config.toml
n_head = 6
activation = "squared_relu"
positions = "learned+rope"
qk_norm = true
tie_embeddings = true
parallel_block = false
init_std_o = 0.0
init_std_down = 0.0
lr = 0.000256
beta1 = 0.9
warmup_steps = 539
final_lr_fraction = 0.0
seq_len = 2048
Each number is 200 + 20 x the weight over its row's rms, rounded and kept within 0 to 999. Layers, rows and columns count from 0. The size before them is the row's rms in percent of the matrix's.

# layer 4 MLP down (transposed), 3072x768, rms 0.0086, rows 2791-2827, columns 384-479
100,210,201,186,204,213,238,192,192,233,188,198,210,211,201,177,226,167,194,205,192,192,208,207,241,171,179,207,183,185,178,229,213,224,228,184,206,219,187,185,165,225,192,183,178,197,211,199,212,182,188,194,231,174,189,164,212,220,194,207,215,208,225,221,217,184,163,185,173,174,197,197,186,177,218,215,207,241,194,226,238,195,234,188,217,219,195,209,237,207,178,193,186,208,213,206,190
094,218,215,194,197,189,253,193,193,222,204,219,176,216,184,212,229,203,251,196,205,213,177,192,236,189,195,206,164,211,203,231,189,224,204,194,231,215,176,202,199,210,216,210,213,228,171,224,209,206,204,184,210,167,213,203,198,200,229,186,182,220,216,190,197,169,150,184,225,199,175,201,208,190,230,253,213,180,189,233,175,218,187,188,197,179,195,195,214,203,193,222,220,179,234,174,165
094,195,204,211,206,192,183,187,149,205,197,223,216,235,160,207,226,206,197,216,156,219,219,164,168,189,235,225,214,235,163,217,206,216,216,189,208,199,210,207,248,195,168,208,219,216,203,224,175,192,193,190,204,214,207,197,174,233,203,178,187,202,170,189,221,179,190,219,214,196,225,211,206,195,196,225,167,189,203,181,184,197,210,188,185,162,190,211,209,204,192,172,204,195,177,209,227
094,161,199,208,203,153,192,187,232,180,193,214,193,206,185,194,212,219,214,173,191,209,198,221,219,222,173,173,211,229,186,217,201,212,240,194,168,176,212,163,188,182,207,195,187,205,206,160,177,161,204,181,217,191,184,209,220,203,171,196,217,205,170,206,198,184,229,180,224,192,202,170,228,233,226,212,203,198,226,208,203,163,240,174,225,232,201,167,205,172,194,200,163,152,192,163,209
096,182,195,181,190,213,214,214,200,184,226,207,182,193,187,212,211,237,219,195,190,186,198,239,198,239,195,196,167,194,219,194,214,218,200,244,218,159,223,201,214,177,184,229,208,219,185,171,218,182,190,187,213,203,209,217,169,162,235,217,190,202,177,191,168,182,229,217,206,223,226,211,215,206,214,214,200,174,198,183,185,183,210,232,161,193,197,208,178,207,170,222,197,207,192,221,196
101,206,199,213,185,171,179,227,204,173,217,199,191,169,220,201,199,168,214,191,207,152,189,207,170,199,187,177,186,220,187,192,202,187,208,183,189,220,187,246,200,201,201,223,214,196,202,193,190,180,228,231,206,213,203,188,195,200,226,210,200,205,204,227,217,249,197,209,145,180,218,170,172,182,185,206,211,210,200,181,216,204,194,225,209,173,183,191,236,205,169,178,191,208,197,231,170
095,262,214,213,206,217,218,186,202,191,200,199,182,167,210,198,208,180,209,218,176,209,198,179,210,213,171,204,219,188,196,236,236,198,217,195,220,205,191,207,190,195,172,172,180,218,218,203,219,217,188,203,194,193,193,195,189,181,176,201,195,196,219,208,222,219,205,183,210,204,204,165,205,209,220,201,184,178,204,181,196,235,177,225,222,180,184,201,205,160,213,174,191,206,215,195,159
097,191,184,207,168,218,186,223,189,208,202,216,181,230,186,194,209,165,205,177,236,176,178,196,206,185,205,232,190,184,202,189,171,207,216,199,185,218,197,203,197,176,194,195,202,145,174,222,240,189,207,201,208,193,195,199,202,196,233,186,205,210,235,221,224,172,209,157,197,212,187,227,213,193,216,230,189,190,202,222,203,216,213,203,164,221,212,214,219,212,189,201,155,208,194,178,205
100,237,189,191,222,194,244,190,183,192,192,197,191,198,178,198,215,215,224,203,218,243,179,219,179,204,213,202,170,218,216,218,205,207,185,212,199,215,192,187,227,187,227,202,199,191,188,172,235,216,171,199,203,199,200,184,214,235,248,234,206,187,202,193,195,221,222,179,208,206,192,211,220,197,183,226,219,220,187,200,208,192,186,187,195,211,184,188,181,193,205,190,206,210,202,192,204
105,223,200,237,195,212,216,213,200,186,178,204,219,196,202,215,196,211,195,187,168,199,190,195,216,176,189,188,222,179,172,212,229,183,216,194,225,182,182,184,224,148,199,192,223,180,215,163,212,208,225,190,208,213,204,198,205,196,215,190,212,181,215,215,228,209,181,221,213,209,163,195,241,185,204,203,240,188,209,195,205,228,182,209,224,176,244,212,190,175,219,203,187,198,212,187,219
103,188,189,194,220,177,220,170,179,176,214,195,212,204,189,201,218,215,196,179,221,208,185,184,207,198,180,186,205,185,193,200,186,213,204,212,175,234,208,247,155,180,186,184,223,164,151,174,209,213,222,158,196,229,237,208,224,210,166,187,224,208,217,216,198,218,194,153,182,186,190,172,180,170,210,184,190,203,184,230,239,154,194,213,222,212,221,186,204,184,181,168,206,186,231,186,210
098,223,208,191,215,231,227,171,212,171,184,188,204,175,196,229,212,210,238,195,213,208,243,179,196,203,231,236,200,189,179,202,172,198,210,206,204,170,201,223,227,239,225,218,175,211,171,193,212,204,169,212,187,196,228,182,169,197,198,149,167,191,190,176,189,207,162,227,184,226,230,238,214,149,204,178,220,176,180,185,215,171,222,223,182,211,156,210,196,167,200,242,188,179,194,255,160
104,218,204,178,212,208,185,181,186,193,190,223,189,224,200,211,221,213,159,213,145,210,185,184,205,231,197,186,203,182,191,200,201,224,167,255,166,187,174,217,215,182,188,202,166,190,199,209,240,225,190,200,214,183,215,230,203,189,207,231,192,182,178,214,153,193,224,175,207,175,227,219,215,212,189,192,201,189,186,204,198,218,201,221,215,217,225,205,190,199,191,177,205,169,191,194,185
100,160,220,235,153,183,228,196,184,163,192,231,221,250,237,220,178,224,218,237,223,175,214,227,198,214,199,220,162,194,205,167,206,168,182,204,184,215,190,192,176,187,204,194,186,210,228,212,174,183,205,211,203,170,165,187,153,199,238,196,190,206,182,223,222,193,197,224,200,220,216,194,240,183,201,200,205,182,157,159,190,212,187,190,180,231,176,202,213,205,199,231,216,189,187,173,205
099,192,197,179,224,187,215,177,243,172,206,198,178,232,210,196,198,234,208,214,190,200,210,185,189,183,207,183,185,203,195,230,192,181,182,232,187,179,177,199,213,216,215,236,224,180,151,174,186,184,194,209,209,223,209,202,208,172,190,176,232,209,187,240,195,219,209,200,203,232,169,188,199,181,205,172,217,168,260,202,241,201,195,220,203,205,193,156,222,181,196,138,186,188,169,199,177
102,223,185,191,195,186,176,225,206,159,230,226,199,234,196,216,214,155,144,197,195,220,176,161,198,195,201,198,218,224,190,224,233,190,188,203,193,208,175,210,194,205,194,164,199,186,224,200,230,192,234,195,182,207,176,216,188,183,231,212,217,182,225,183,181,220,187,172,201,201,222,191,236,206,232,177,249,214,215,194,191,214,195,227,241,224,194,152,195,197,205,203,235,214,189,238,224
102,195,201,236,194,188,178,207,222,187,186,187,195,193,217,208,221,207,198,190,182,204,208,253,191,182,191,210,208,227,186,193,186,200,211,179,188,200,167,193,223,187,159,237,209,150,221,184,207,155,207,191,214,214,204,205,198,195,219,212,162,207,195,221,203,202,165,189,252,189,217,189,212,226,230,217,184,218,207,214,193,233,177,196,216,188,235,187,235,227,203,204,147,187,192,204,207
102,206,165,207,225,220,218,206,204,166,230,152,192,146,220,199,186,218,211,206,240,174,198,175,174,198,184,194,245,236,192,234,240,241,228,185,179,180,184,242,202,206,185,212,237,193,197,181,200,213,170,202,196,229,192,195,183,182,191,205,192,196,166,214,205,172,190,185,195,162,215,172,183,196,199,206,201,155,204,231,164,177,186,196,229,190,188,202,195,199,213,194,213,157,152,189,212
098,172,191,176,216,192,161,180,189,223,237,188,200,186,207,212,212,226,187,235,169,223,234,178,221,187,218,206,191,221,215,197,210,186,200,223,219,255,193,191,216,201,217,196,210,169,205,182,195,239,220,214,198,162,196,193,186,172,218,218,183,192,164,205,186,224,202,189,195,206,201,191,199,199,194,204,217,246,168,191,193,207,235,210,194,248,202,202,174,206,263,206,212,203,181,178,209
107,221,203,230,231,192,194,199,209,196,220,188,192,180,225,202,220,223,212,193,137,208,191,195,200,206,182,242,194,209,199,210,189,219,171,196,194,187,227,158,182,230,155,193,228,200,219,216,209,262,197,191,230,159,215,213,187,194,204,171,221,193,178,202,170,200,199,187,207,185,236,209,166,210,238,229,189,237,185,147,214,157,184,169,232,217,173,196,173,224,208,178,221,201,200,226,210
089,212,183,216,195,229,225,213,182,185,219,172,193,221,184,191,205,217,225,185,239,198,189,227,197,181,203,178,219,188,229,214,204,198,203,193,205,222,226,185,215,155,193,174,221,234,205,226,216,181,168,214,211,197,221,215,195,217,208,204,202,166,170,227,190,223,205,170,162,189,193,197,155,216,197,189,188,239,223,208,198,218,181,211,179,184,240,202,200,186,185,236,226,193,189,174,210
104,189,189,184,194,193,187,208,228,196,213,211,205,199,206,240,145,184,169,188,231,178,205,179,189,188,225,211,227,229,133,194,185,208,174,156,207,208,202,205,224,207,209,178,188,191,186,200,232,165,199,215,206,207,157,195,219,216,193,188,223,157,166,187,223,247,196,228,167,197,206,185,184,171,253,197,251,201,221,186,153,197,201,173,168,197,195,204,195,206,179,198,250,200,192,218,187
077,187,188,190,207,206,225,184,171,223,195,208,194,193,202,205,170,208,204,175,199,212,236,185,193,244,227,218,180,219,218,191,228,181,211,191,204,185,171,199,212,249,180,199,193,185,175,219,214,230,186,175,215,178,206,188,206,208,196,170,223,199,157,213,198,203,198,226,212,206,187,216,176,202,201,210,230,240,166,200,189,179,196,200,185,245,198,218,178,171,177,209,209,192,218,182,209
108,188,243,198,194,210,210,148,212,213,164,216,222,226,222,189,179,211,158,192,242,196,187,214,210,195,195,205,201,206,207,216,190,149,244,187,209,196,223,213,191,210,195,195,187,248,212,235,195,235,200,198,196,154,199,176,238,197,215,198,212,230,200,191,207,161,196,190,163,180,160,184,256,209,213,186,173,175,178,243,199,177,195,212,208,198,196,174,238,235,221,182,224,220,201,242,202
092,203,191,209,204,192,164,202,211,159,200,201,225,227,178,191,191,195,191,164,201,235,190,168,202,202,198,201,175,180,197,209,210,193,208,188,213,215,225,199,224,206,237,185,172,217,205,214,162,196,132,196,182,190,195,201,207,222,202,187,177,175,238,236,198,194,197,196,237,174,171,209,220,178,198,194,191,228,197,190,196,186,213,193,204,217,181,181,206,187,176,189,196,191,223,225,188
099,186,231,207,238,179,248,215,201,201,211,217,216,230,194,209,216,223,241,215,227,195,172,213,198,216,199,215,172,210,224,191,224,174,197,191,190,221,180,219,216,171,196,203,197,204,202,185,212,188,184,178,177,179,185,165,233,189,166,189,176,194,205,201,221,219,172,201,208,229,195,200,200,220,218,204,212,209,231,180,214,216,197,206,193,184,188,220,200,193,189,169,185,223,206,200,178
102,208,168,198,230,181,183,194,207,216,200,169,169,222,170,207,246,175,220,187,186,200,211,184,187,225,187,190,225,198,171,223,191,221,191,203,200,205,188,231,219,214,215,213,222,212,221,189,191,169,176,216,212,190,199,209,176,206,200,227,185,175,163,203,222,192,166,165,215,209,226,216,170,190,185,217,184,222,171,196,180,187,193,182,190,225,201,201,196,198,170,172,213,186,212,179,202
109,208,200,196,183,187,181,221,228,186,207,200,191,197,186,168,240,195,229,206,198,199,216,226,161,221,221,211,243,180,196,231,174,187,189,208,187,209,197,219,215,205,197,182,173,215,171,203,196,216,197,180,183,197,228,189,226,188,205,180,191,203,188,181,183,216,215,213,180,211,193,181,204,224,191,184,180,193,217,217,181,201,151,252,139,205,189,201,191,207,209,206,215,192,207,217,215
099,184,215,194,193,235,214,223,151,202,204,214,184,192,205,200,224,195,176,155,197,209,205,171,213,190,203,187,195,192,178,185,216,191,193,193,197,201,212,218,193,222,185,178,186,220,202,178,200,203,216,202,195,238,195,179,197,214,227,179,195,197,219,175,203,209,166,163,203,221,170,200,204,226,207,205,176,229,188,182,194,218,170,213,203,208,182,171,193,196,208,199,231,215,162,200,191
096,216,195,188,192,227,178,200,184,197,186,228,205,203,187,174,200,189,180,215,218,223,193,260,173,219,170,186,220,226,203,203,234,179,197,190,196,194,215,201,197,188,199,214,176,220,224,216,213,197,190,192,202,210,193,199,199,203,191,237,195,195,213,229,223,185,221,225,200,214,225,189,178,233,210,207,178,170,218,222,175,229,208,215,175,204,197,193,240,162,212,213,206,191,220,207,201
107,180,184,199,183,216,172,216,189,222,189,159,198,211,197,210,223,170,195,203,196,206,165,195,202,182,202,169,187,223,201,193,195,221,199,218,203,189,203,203,228,187,234,224,175,218,211,178,204,182,204,191,222,209,217,225,166,230,164,196,171,252,174,206,202,210,145,185,224,210,196,196,177,225,203,186,164,253,181,161,208,168,217,218,197,190,205,208,204,204,191,175,156,187,203,244,228
101,185,220,207,185,230,150,205,177,190,218,202,235,200,183,189,202,189,205,182,219,200,217,197,228,200,217,205,201,224,186,217,183,199,197,242,209,214,207,161,192,176,212,212,194,203,186,202,196,202,198,201,184,210,183,214,219,186,226,191,196,178,206,213,194,235,244,183,221,199,188,197,183,206,219,146,166,228,206,217,189,190,231,200,193,204,195,223,217,182,206,230,204,211,214,209,221
093,185,169,194,214,205,205,179,234,199,199,177,201,191,182,195,202,205,187,213,180,243,191,218,193,195,209,176,213,186,242,197,217,191,224,173,206,149,204,170,212,171,181,223,217,208,225,184,187,188,222,234,191,214,210,167,217,234,173,210,186,202,194,188,251,206,176,187,227,216,187,214,189,206,246,204,162,210,175,206,236,191,232,209,220,189,200,162,234,185,218,197,225,209,200,179,214
106,211,197,206,189,202,227,251,197,203,218,197,210,229,244,194,198,189,210,188,203,192,222,227,180,200,233,198,181,173,212,228,162,169,203,219,215,187,208,215,192,196,206,192,195,231,205,172,206,232,228,190,199,223,210,228,203,198,175,192,210,178,231,177,227,192,204,202,158,218,190,167,212,222,197,185,189,218,194,183,184,176,169,201,185,188,177,219,230,185,213,172,200,211,215,173,223
106,204,174,188,164,241,189,217,174,184,189,167,213,230,188,199,194,220,165,195,177,202,218,188,222,177,179,213,211,210,160,195,189,202,210,235,182,154,185,201,179,196,159,206,158,205,217,191,196,196,195,195,217,176,206,212,228,230,185,192,213,222,182,216,206,228,201,188,179,232,219,211,234,184,236,198,212,243,225,177,192,187,208,211,202,237,194,197,202,230,203,189,204,213,203,206,189
102,191,225,220,194,177,216,208,197,208,174,198,178,217,243,201,219,192,206,222,210,189,182,223,205,249,183,171,199,218,193,174,197,191,199,178,177,227,161,179,241,243,193,201,226,197,209,178,181,161,207,199,223,221,193,203,205,177,173,195,198,189,205,201,202,224,206,214,179,235,196,186,205,229,180,214,227,206,204,186,208,219,217,197,162,206,179,225,213,215,194,209,188,166,192,163,231
100,193,213,219,189,177,227,207,196,173,210,196,181,209,186,200,206,184,219,201,201,180,173,218,225,177,212,161,225,209,195,171,186,200,176,176,177,208,187,209,180,208,198,159,169,253,209,163,178,239,210,212,200,215,172,219,210,207,205,221,209,197,204,196,178,228,211,180,189,204,182,172,206,185,204,191,180,207,197,223,215,205,177,174,206,208,212,196,183,176,224,241,189,240,197,189,207
# layer 4 MLP up, 3072x768, rms 0.0169, rows 2792-2827, columns 384-479
095,208,216,168,191,224,181,200,215,232,193,207,198,167,203,177,200,186,199,171,187,184,197,201,167,222,203,178,187,192,216,214,206,204,208,208,202,203,165,185,199,194,232,223,195,183,166,187,184,187,141,192,229,253,203,236,153,211,173,214,263,181,188,191,192,211,153,153,211,198,189,217,232,212,202,231,206,182,210,219,226,215,219,214,201,174,208,195,216,220,187,192,225,202,230,197,230
095,167,240,187,205,199,201,200,213,181,232,149,226,191,225,209,212,183,189,217,207,213,172,220,171,250,219,201,217,173,194,160,200,186,177,178,207,177,205,196,198,181,232,188,189,221,201,205,191,177,213,205,205,202,214,229,182,187,201,207,219,170,199,152,218,229,222,204,164,203,207,215,193,213,212,208,197,207,216,209,200,212,206,181,215,208,177,209,180,194,183,207,220,194,225,189,222
092,221,180,195,193,198,200,210,192,197,209,242,191,206,199,194,196,176,216,216,167,231,173,206,204,172,195,217,210,169,182,181,220,224,214,200,208,209,176,232,171,206,220,187,214,194,190,212,242,151,202,182,222,188,183,202,230,207,227,206,197,221,179,239,172,189,181,215,225,232,189,239,244,234,188,203,241,232,214,205,201,184,188,187,190,215,208,211,178,214,204,205,241,199,211,162,172
088,220,221,208,193,178,190,212,188,244,212,181,242,209,215,197,220,191,212,208,201,169,147,216,222,159,215,191,194,207,192,209,168,221,224,219,207,215,186,205,230,177,204,219,163,201,196,216,176,231,215,192,198,216,219,210,203,217,169,235,237,184,211,198,208,185,197,163,199,192,212,183,198,182,202,198,208,223,181,156,201,217,186,184,197,178,210,221,165,219,212,243,227,206,220,175,198
101,207,200,175,201,194,207,202,218,215,201,196,199,197,164,191,196,195,207,193,192,207,198,184,154,223,178,223,203,163,209,210,183,197,202,214,179,225,205,221,185,210,190,158,208,173,200,242,204,217,203,210,206,204,200,189,208,209,192,196,220,188,222,201,172,216,202,193,191,201,203,208,195,206,183,195,174,213,197,224,214,217,253,210,191,230,164,220,143,182,231,188,200,228,188,176,174
097,188,237,209,213,208,143,178,190,207,177,191,206,215,224,229,171,227,217,171,183,187,172,211,202,200,206,180,210,207,197,194,227,180,197,235,211,196,188,185,176,220,199,229,205,218,221,230,209,198,205,168,195,194,219,177,186,196,210,224,198,204,238,179,205,237,238,196,164,189,201,199,184,216,175,220,210,168,176,208,213,207,209,210,215,209,215,160,210,219,227,191,212,195,196,251,174
102,186,244,200,235,174,180,212,213,219,227,196,229,200,190,190,188,215,210,207,234,157,245,178,227,217,195,203,209,199,170,213,229,191,207,166,215,174,212,222,192,239,180,187,179,213,223,184,192,194,182,201,193,207,193,221,200,224,208,204,211,176,210,169,195,177,188,198,178,189,179,228,187,187,213,219,177,188,184,192,193,202,180,138,191,212,155,166,211,194,211,216,207,175,189,204,196
101,210,183,208,194,196,231,210,253,208,184,152,210,207,141,246,201,186,159,200,186,156,191,215,177,178,208,190,183,164,221,182,190,153,204,205,191,136,221,205,184,168,228,216,201,198,213,179,201,200,215,172,173,196,187,192,184,207,154,194,189,205,231,200,197,211,205,215,193,211,218,227,187,197,183,203,206,194,211,209,211,209,180,182,184,210,212,194,191,196,185,190,198,203,194,212,187
099,193,200,204,235,196,242,203,203,189,204,164,189,210,234,219,256,199,161,210,201,207,200,164,203,180,195,192,183,215,185,199,223,172,200,184,209,176,200,194,206,188,206,169,190,219,206,240,227,172,210,184,203,193,208,232,241,243,202,195,236,216,215,199,215,211,153,199,213,174,225,213,216,200,192,208,197,238,197,208,206,178,185,174,203,211,184,211,173,228,191,188,181,212,214,168,175
101,183,205,215,182,184,184,175,185,199,216,169,262,199,160,197,196,201,209,203,218,201,216,180,214,223,228,182,215,207,214,177,158,167,190,187,199,211,198,197,176,203,240,212,239,178,189,192,221,202,184,187,198,197,227,229,232,191,197,230,190,222,214,161,215,183,221,192,183,196,192,163,182,215,184,206,207,171,204,170,197,164,203,239,163,190,186,207,178,194,206,187,173,182,195,155,203
104,228,258,198,204,188,193,193,180,188,226,178,223,187,185,196,176,214,203,179,201,170,168,195,266,200,194,213,190,178,199,203,177,159,212,188,212,179,162,217,218,220,180,234,204,186,186,233,165,177,194,189,216,195,219,155,233,186,198,212,205,185,180,210,158,201,163,196,180,211,213,188,194,179,196,197,198,152,182,208,198,206,198,230,206,185,220,234,180,227,190,214,235,200,212,200,203
104,159,222,221,160,214,180,152,172,204,210,211,255,176,236,197,165,183,198,184,180,187,187,206,171,199,215,193,217,198,174,161,160,197,190,235,199,188,209,209,166,178,198,192,202,202,224,219,178,184,225,208,202,189,205,204,214,236,177,212,186,179,218,224,179,156,200,154,187,197,237,221,240,217,193,237,210,176,215,189,228,200,209,189,229,179,210,206,199,206,194,184,201,212,210,214,186
092,223,204,199,202,238,213,221,205,183,206,192,237,179,230,219,198,188,198,217,188,202,141,225,154,197,237,210,191,179,201,217,206,186,208,202,197,184,203,213,170,162,198,245,216,243,198,246,189,243,206,186,172,180,198,199,179,195,216,169,193,202,259,192,168,168,201,206,185,214,164,193,165,205,185,206,179,191,179,164,220,155,206,163,176,214,198,182,212,265,217,178,180,182,183,188,221
094,217,163,236,230,205,218,181,201,178,209,209,190,206,204,183,194,192,208,203,225,212,168,200,195,208,190,199,197,195,234,161,190,190,203,208,226,195,203,198,224,230,267,218,207,198,214,170,208,204,192,184,170,196,208,212,212,216,200,171,210,211,202,219,182,173,198,208,224,234,206,173,247,163,164,207,208,182,187,214,226,202,267,186,195,197,244,178,172,194,213,169,228,200,193,194,206
099,227,195,203,198,174,196,203,222,215,216,211,194,224,177,163,176,209,202,202,198,195,232,223,189,210,221,179,192,197,204,189,231,236,218,187,220,158,228,229,187,206,190,158,222,201,166,192,204,187,188,222,201,194,207,199,198,210,208,183,201,221,226,203,202,171,209,205,151,175,218,200,210,187,191,233,184,172,181,206,188,189,183,202,160,175,232,212,207,193,194,205,193,199,219,189,220
105,218,176,181,220,171,198,220,225,169,196,176,204,190,224,202,193,205,219,173,202,215,219,196,233,179,251,200,226,160,195,204,195,208,208,219,206,226,224,162,190,205,207,189,214,160,203,188,178,212,212,175,173,210,184,207,197,200,170,222,210,178,213,193,199,238,209,174,214,218,211,186,176,212,223,168,214,186,198,206,209,176,193,175,213,190,183,199,201,200,174,202,209,253,179,181,196
102,223,188,197,182,158,199,177,227,174,173,188,184,177,211,179,190,216,216,205,211,209,220,190,185,220,212,201,208,170,166,238,161,189,201,212,176,211,190,203,183,219,205,201,145,201,181,194,198,219,207,221,212,199,175,186,163,213,192,201,192,199,191,161,203,191,212,181,226,183,207,209,184,183,204,185,171,226,183,214,226,191,199,189,234,230,185,182,206,200,188,248,199,156,178,188,192
097,228,177,182,186,160,212,195,219,207,208,211,218,201,201,208,175,177,193,217,196,199,213,208,227,209,213,200,174,219,219,186,176,197,201,175,194,215,213,191,219,194,211,186,207,225,245,185,182,204,179,208,168,206,219,219,203,247,198,165,218,218,166,204,217,232,196,238,233,227,279,209,187,206,198,232,194,192,210,227,222,208,175,184,196,167,189,222,210,240,209,232,236,193,223,242,220
104,209,172,158,202,199,209,178,240,215,215,191,191,232,173,202,208,193,212,233,192,203,208,214,183,211,188,224,242,190,196,163,226,222,212,151,219,215,186,209,202,208,186,183,210,205,209,207,188,188,208,195,235,226,167,179,195,215,223,186,193,213,228,180,179,225,188,223,222,239,205,218,202,205,159,249,175,182,167,206,186,152,186,172,167,191,173,201,212,214,189,191,209,198,187,174,209
097,204,219,215,193,206,212,185,221,174,196,169,224,175,217,222,188,184,190,216,217,200,203,193,221,225,217,195,206,176,182,181,177,190,172,210,211,181,202,220,163,158,197,214,214,231,170,228,226,193,173,188,191,219,206,195,199,191,197,196,214,177,181,204,206,181,181,200,203,167,219,185,212,220,168,247,190,179,166,224,187,211,212,198,192,192,183,162,205,207,212,202,197,213,181,191,209
102,182,215,175,215,197,225,218,208,179,187,167,195,186,197,212,181,199,233,218,176,242,188,186,173,219,216,202,179,200,233,227,214,194,215,199,173,156,178,211,205,187,179,186,216,233,180,176,214,179,209,192,205,216,209,214,175,210,195,200,220,180,155,202,202,233,228,207,167,183,222,230,204,175,192,240,197,230,199,206,197,160,191,222,211,222,199,210,239,208,201,216,190,196,194,205,226
081,198,186,194,190,179,181,150,202,226,190,217,219,231,179,208,175,185,203,218,189,232,199,233,201,232,199,215,215,204,204,197,186,199,218,185,177,183,193,210,215,211,171,186,208,222,210,197,175,228,167,187,210,166,204,223,199,175,206,194,189,222,212,220,203,227,189,215,214,212,211,235,216,176,180,174,200,207,176,200,224,185,187,180,208,208,197,206,172,194,189,173,203,203,207,232,235
105,223,213,185,195,217,240,147,199,188,153,180,221,198,187,203,179,190,156,185,256,201,228,187,222,209,184,212,167,200,195,198,180,191,221,220,209,209,154,221,184,190,193,180,171,223,197,217,199,216,227,173,199,177,185,210,196,207,171,213,196,211,221,225,183,176,175,187,205,176,168,232,218,216,190,225,228,235,211,212,175,204,251,198,175,181,193,196,188,219,204,185,216,197,196,174,201
102,161,201,212,212,207,193,162,184,208,195,230,196,198,173,235,175,176,183,191,209,186,209,191,206,213,183,264,207,187,174,152,205,204,229,190,209,209,202,180,202,218,172,220,191,209,181,199,208,209,178,207,221,210,221,192,206,199,159,266,191,203,207,212,203,200,200,240,150,196,217,215,225,238,211,237,189,174,220,172,229,235,203,179,217,198,181,218,189,190,209,214,194,188,191,198,198
105,203,193,211,211,219,227,220,204,212,179,174,192,203,180,214,145,211,209,187,176,177,183,204,212,210,221,204,215,193,214,198,206,177,185,199,220,195,181,221,165,223,228,206,184,207,193,227,212,205,204,200,179,203,180,224,217,180,209,167,244,184,225,190,193,220,234,157,217,193,201,200,237,196,172,192,183,188,187,181,196,183,190,183,161,177,210,183,192,208,196,175,206,188,156,210,197
107,204,215,245,228,183,207,177,212,158,238,184,194,187,190,217,183,164,200,203,205,183,222,191,208,214,191,209,211,158,196,180,213,231,225,188,206,184,180,189,177,215,195,166,170,219,188,161,184,185,194,195,178,221,162,194,199,189,204,199,207,200,209,209,203,236,197,172,190,184,223,200,193,208,154,174,192,219,238,219,233,197,190,196,205,195,179,212,216,191,184,227,192,183,190,174,219
101,179,205,193,144,171,236,198,250,207,206,219,195,202,203,169,191,204,225,192,164,191,202,203,218,179,219,217,174,198,217,220,177,199,192,193,223,214,227,162,169,201,216,181,197,205,205,206,190,161,260,220,211,183,211,203,177,198,203,184,157,199,176,217,198,202,202,261,213,210,230,214,169,207,161,208,189,201,197,205,193,204,208,185,215,206,207,205,177,190,163,190,182,225,214,240,212
104,206,193,211,203,174,201,208,184,184,190,234,209,224,161,209,178,186,188,192,198,228,192,204,210,205,198,170,195,213,230,168,222,229,201,178,177,208,193,219,163,215,199,171,219,196,211,184,185,239,231,218,189,205,203,232,194,198,206,229,170,202,213,228,225,197,220,203,202,195,205,189,223,243,189,224,209,187,201,207,164,220,187,207,223,181,216,174,201,237,191,187,191,195,185,194,217
097,166,230,202,182,188,178,188,184,189,202,215,206,188,248,189,186,168,216,218,199,177,236,232,220,175,180,189,195,209,199,237,236,204,271,188,186,186,195,226,190,189,185,220,168,218,227,222,193,217,174,192,197,186,216,169,206,225,195,200,225,255,205,189,187,196,158,188,191,202,192,223,190,197,234,183,171,229,225,173,173,186,211,192,184,203,198,193,199,201,180,218,193,220,208,229,251
102,219,191,243,174,227,204,202,251,173,232,178,223,174,193,205,192,187,183,169,185,170,224,189,208,194,196,177,189,180,239,240,206,174,230,205,191,193,223,226,184,207,225,200,169,165,217,232,233,173,214,204,183,209,184,231,209,218,217,220,240,183,190,212,222,231,182,228,201,198,220,256,228,204,159,213,212,206,197,187,189,238,196,219,222,199,210,249,184,202,164,178,198,215,195,234,194
099,183,203,222,160,213,198,197,178,228,218,206,236,200,186,238,197,211,197,188,213,179,208,205,194,237,167,222,173,189,201,145,198,214,213,202,160,196,170,229,190,221,200,198,227,166,210,202,183,215,173,219,213,227,163,199,232,221,208,204,173,254,169,204,205,205,185,242,256,205,239,230,215,243,216,219,196,183,207,189,209,199,184,169,202,194,190,178,207,221,181,190,192,209,182,159,189
101,243,180,202,201,198,233,192,246,228,185,184,196,160,212,177,180,180,204,199,198,208,213,198,205,200,239,193,209,190,219,229,192,204,195,237,167,187,175,217,216,196,157,181,191,238,212,206,220,217,154,188,201,218,195,181,193,230,210,217,211,189,192,192,201,219,201,178,244,208,213,222,171,190,213,182,190,229,176,177,193,212,208,157,195,222,207,220,174,262,212,196,221,210,195,209,183
099,185,248,183,196,186,183,194,198,207,202,203,192,178,197,187,201,217,177,194,194,199,174,237,165,208,209,187,191,161,182,222,204,191,192,202,206,186,214,201,209,201,177,228,173,218,184,203,195,184,182,195,219,213,223,217,161,213,164,192,193,198,239,205,169,246,197,197,195,220,205,193,209,193,181,201,174,249,202,184,211,235,190,229,192,226,208,220,198,203,225,228,224,182,211,195,201
110,200,218,212,135,217,160,210,217,200,203,183,186,208,222,200,160,209,158,188,223,172,215,169,217,191,201,199,184,177,199,178,182,159,229,190,221,199,235,205,174,208,216,199,170,217,197,183,196,226,190,195,191,207,215,213,206,200,174,230,230,184,195,183,211,226,244,177,212,232,187,231,217,221,225,207,179,206,197,236,215,217,171,158,202,215,156,200,203,204,212,207,186,251,162,197,194
102,221,161,179,189,221,199,220,213,211,202,185,197,213,209,204,181,197,222,203,193,210,207,194,205,203,190,214,172,182,219,203,212,213,213,182,162,190,193,206,195,172,237,193,212,191,186,219,164,203,226,168,205,201,234,237,226,191,205,193,205,238,194,180,219,187,207,158,248,193,230,214,235,218,225,175,193,184,205,218,187,208,161,209,207,198,179,194,162,229,187,169,228,178,198,209,228
098,173,219,213,203,193,206,209,205,212,185,167,185,218,204,220,175,200,180,194,209,191,193,193,193,187,174,190,225,204,204,196,185,169,200,188,190,199,233,239,148,223,197,217,228,197,200,193,187,186,188,200,205,242,210,193,221,193,201,197,198,184,201,200,166,219,232,192,190,210,183,205,217,183,186,182,209,193,218,169,229,184,214,214,218,188,238,206,178,198,177,217,208,235,239,201,180